python train.py --hidden_act="swiglu" --positions="rope" --tie_word_embeddings=false --parallel_block=false --optimizer="muon_variant" --learning_rate=0.0117 --final_lr_fraction=0.0 --doc_mask=true
Each number is 128 + 32 x the weight over its row's rms, rounded and kept within 0 to 255. Layers, rows and columns count from 0. Numbers have three digits each. The size before them is the row's rms in percent of the matrix's.

# layer 8 MLP gate, 448x160, rms 0.126, rows 82-87, columns 0-159
093:115101135085131111168120107182143122109111120117082155108160126098074103097125151137137080133103131159093222104154141125125090110182071147135128153086105127114140109132116103184105113117089129132107208169135088122151117157119131091143108172090142153090138163081062149166132140147111076124194099115188143056135110124130114186163170106161055158087126179127136143153110147129136167166084122117117193169113128102132117124215140074144104149187119084079086190161138132127114181108108138
098:109115063170112166127156069196158104114198154154116168082136123141087146134147090165139104136126162070145153116196141102138127128115102098135118115142135077131117112102146169146129157147100205148136173130102113141156131100138112116069196136094138120146096147133124085148146126122148160151131129131170127103158154094134139067090105127121131081137127134076107100215045085198122099165131132183111117135095156123144149126162136128205130114062165182074035139112129130131114079091157110
101:156134110077080151155110108184122108137155136146142129068088138041153088150128155079048059166140115146077146047117139123116130169120134130127123090146179112102137152084118143171166127165121091128146167102102117112116189103138139156110094193139153108069103120150127133089212091150136170138116079110063162091108071133178129132119117140139210123120115162131097133123160176124137104165175120126119106103142095127106120075120137108130173201144088207093093142155114122092118127141126124
096:128145084083107127098099105097130087138184122149136124082089141116083114104093155194137093069182057118109113141143103113121087092151126171114148115076152073180176119135121166141114124131162121120112066145083132119106105142119123075146193108116167141146106162100141134140166072157111125150145139110183122094154101056094184131176082077126072123139131159155192057152130173107142134145161152112126150115125096144130102149072094118143084171106131172118129180127175173160178165131136212
098:103129122172106128091158112130153146150134176080120141158080143118130110136132151130081173144149085129204147105185165148145115104113146134138139160081142138113096110122100129136204175156154056120155131179104125191122144152188171101101140114121143149160132161129121065083207098136082151109092100083131106173128098097109119129126114124122148063137133046092106179103114198127173157171157145100134140113172113146127125133111210133063132111087064183136087130076124117198133103131123102
100:118106151142088111147088104142126157142117120147170158180181173133083121134107149120131168106091168114174121174100149085071194122117118108140077144104088133116124102072125110168121122116127134146105193129139157183121063142149106102200104118153146113089205111171146150142121105049106105087127135083102158060141144184159124136130122097153114069085106178177132054120142130107077133147152153131109103137075187152140104162162175166148180132147128042114138156154114065133138120144124101
# layer 8 MLP up, 448x160, rms 0.13, rows 82-87, columns 0-159
098:141146088094126132072082121200104052096136116144100130158143139104097106088145117135059131151126103153148137162135134108122105096157088170148103125018134112123100094132181149151131111151159153152143172182110130134115086139139116138109110183116065174117166166205088113175116134146090159130107105133100172135097119100180074135163140109181095148140106111064153083183117143131103125112093143107113162104162069149164141152177178194147136119140147152065095128088186103103094139094143153
100:126092091126168158156118121132135103189178142111119146131121082094119098150162105138141157149134128110134156130161136089152110144092090097156058120167229095109125064116176224173130118099103166131133154159112126130184121155154193134058175118104170181155105132130137160161133134123118118160098091131182113152137155068109142125081077111141117166129122152068093114158133086115107085137160152165056177131108170137159161082165133137149117148120081114082139158080149093100068156126139178
093:113129150122078096038055065109139065109141108136145070152127172147185103139058145115101089080133103147090130154099111134134153107101122140170153116152182119167158193082170106181126121161147105155162137106154162159122177130126124145122119129095138163142128147113174188112140111136077155163135102055153127144130112119112106152160081162135152052151172151139153150112078100087121138090124105130130166169145131189094135152118111122082114162155129143108062174134177151072112177142152194
105:152162111182086107096145163112097161065052147078128066155140116120188145079184115115142137147114150072117116093159099134117151135104151072167105151112089135055159143107161081114166145101099091091168190142142134132133132179083116131169103107116129128135138099108167127084129133093172132087087141139113197138108128204138144108151193127110132147087084124098140179158180134070143134082165143148145141139159182121103180115157117147118136085126134148168101097139092092156039117126115080
099:117121151083112138141140167131139122148174133119184096102060122173149146146130103091160123071127104091138141131096141126134156117195135128115158109106075131100129140115107118114091100134138152113111136139148125120205168121166101166119177097172174092138184118161148123097156125120153078103140130118119147151133153170129159103155135071241106096143105147074163103116182151136162124053161078107135205105154089175092092189115137131140119089082195196087125153076078152134145120167077118
104:140175062095136106116142156093166135117203166132112181085123145143200141161186156132123131139102110158128119099148188186154129112122121115195108108144176161132050168055112131069142101148114148107177093125136160100127168130118135201143147177101080176148097105081138125111182127145102144136130164139126141142114166095154114183111150205091121072151111132118129137190179118107156148165118047127124155144122100110122056155139098131135109091087080143107087101114145137121089126087125148
# layer 8 MLP down (transposed), 448x160, rms 0.0729, rows 82-86, columns 0-159
096:085128197153107107118128141083117141170120082099113112050195157141163102089092108133135150108095182107133156126134101184133127112064127173137143137129120170129207199090127106136150084148145079083151140072107155101160154164159126124163069147090131109144114137131124101100127148165125134138138106141101145086129052150182126114097128145165131071109170148171062113123144077127118186093130166119131134095087120092166110147121136150106134121130193091173129143076161119200187167120123063
102:114071128091101088125099130125135190103071130115148093117136101177140151130126141174126126096094125176178064119068094115100142137129166152118188111106089144112154126144110078069121113111170103116108075132171149178126149111114114185175131106181172093110150094138145091118108070128133137128203100154073145147117175163155156136177138084137170129062123179133169153087184098145089145104076129097118139181180125149125192187073152194163149097112126096126116106110118116148135158140130070
104:133086121106133123177165152171089126130117129149186225135147062071100069116163100116061145136154175127090224111095110138094129120088111100107106120101147098089139156122136088104112144124147115128110146164156120116158118113182097123101141108130089137117069123165095120149087152117110106094128113109130140117157140084145147031147111116160144194238070148141139131145182132137133102127168126119162123144131080121170211098144095155088156140142130085136153172167091112159149151144141101
108:097159123094141132166117111129147171181209127142101174128107075173081077129081071180115115112107115127121114133160158152125145111158113136149144130156182118152083117159105215144098130170129141151069126107090074096153107099132154085098125110164085093136052195136100138149130120151142115141180138129164148159179122056106091139125111157124090106136181151106081063133072174128080121117133144174154111074133098141098135137082143116153110154172083151087112132098191157094182157135133172
100:140122137102123147173123109129139127104132121135114085121119152095113148095141190078137105161092140182135146150089171147212133084170136095096081167120100119115142144148128078073147117159101168115145148193168143189062157142130160123112100107168175102129092148141131067124132165171136117048142125126219103141133110075089092126147076169128166137090129162183087017158124166166106117124184134120116129149119116085170100104109115095079158144103105095168093151100124174146146117139100135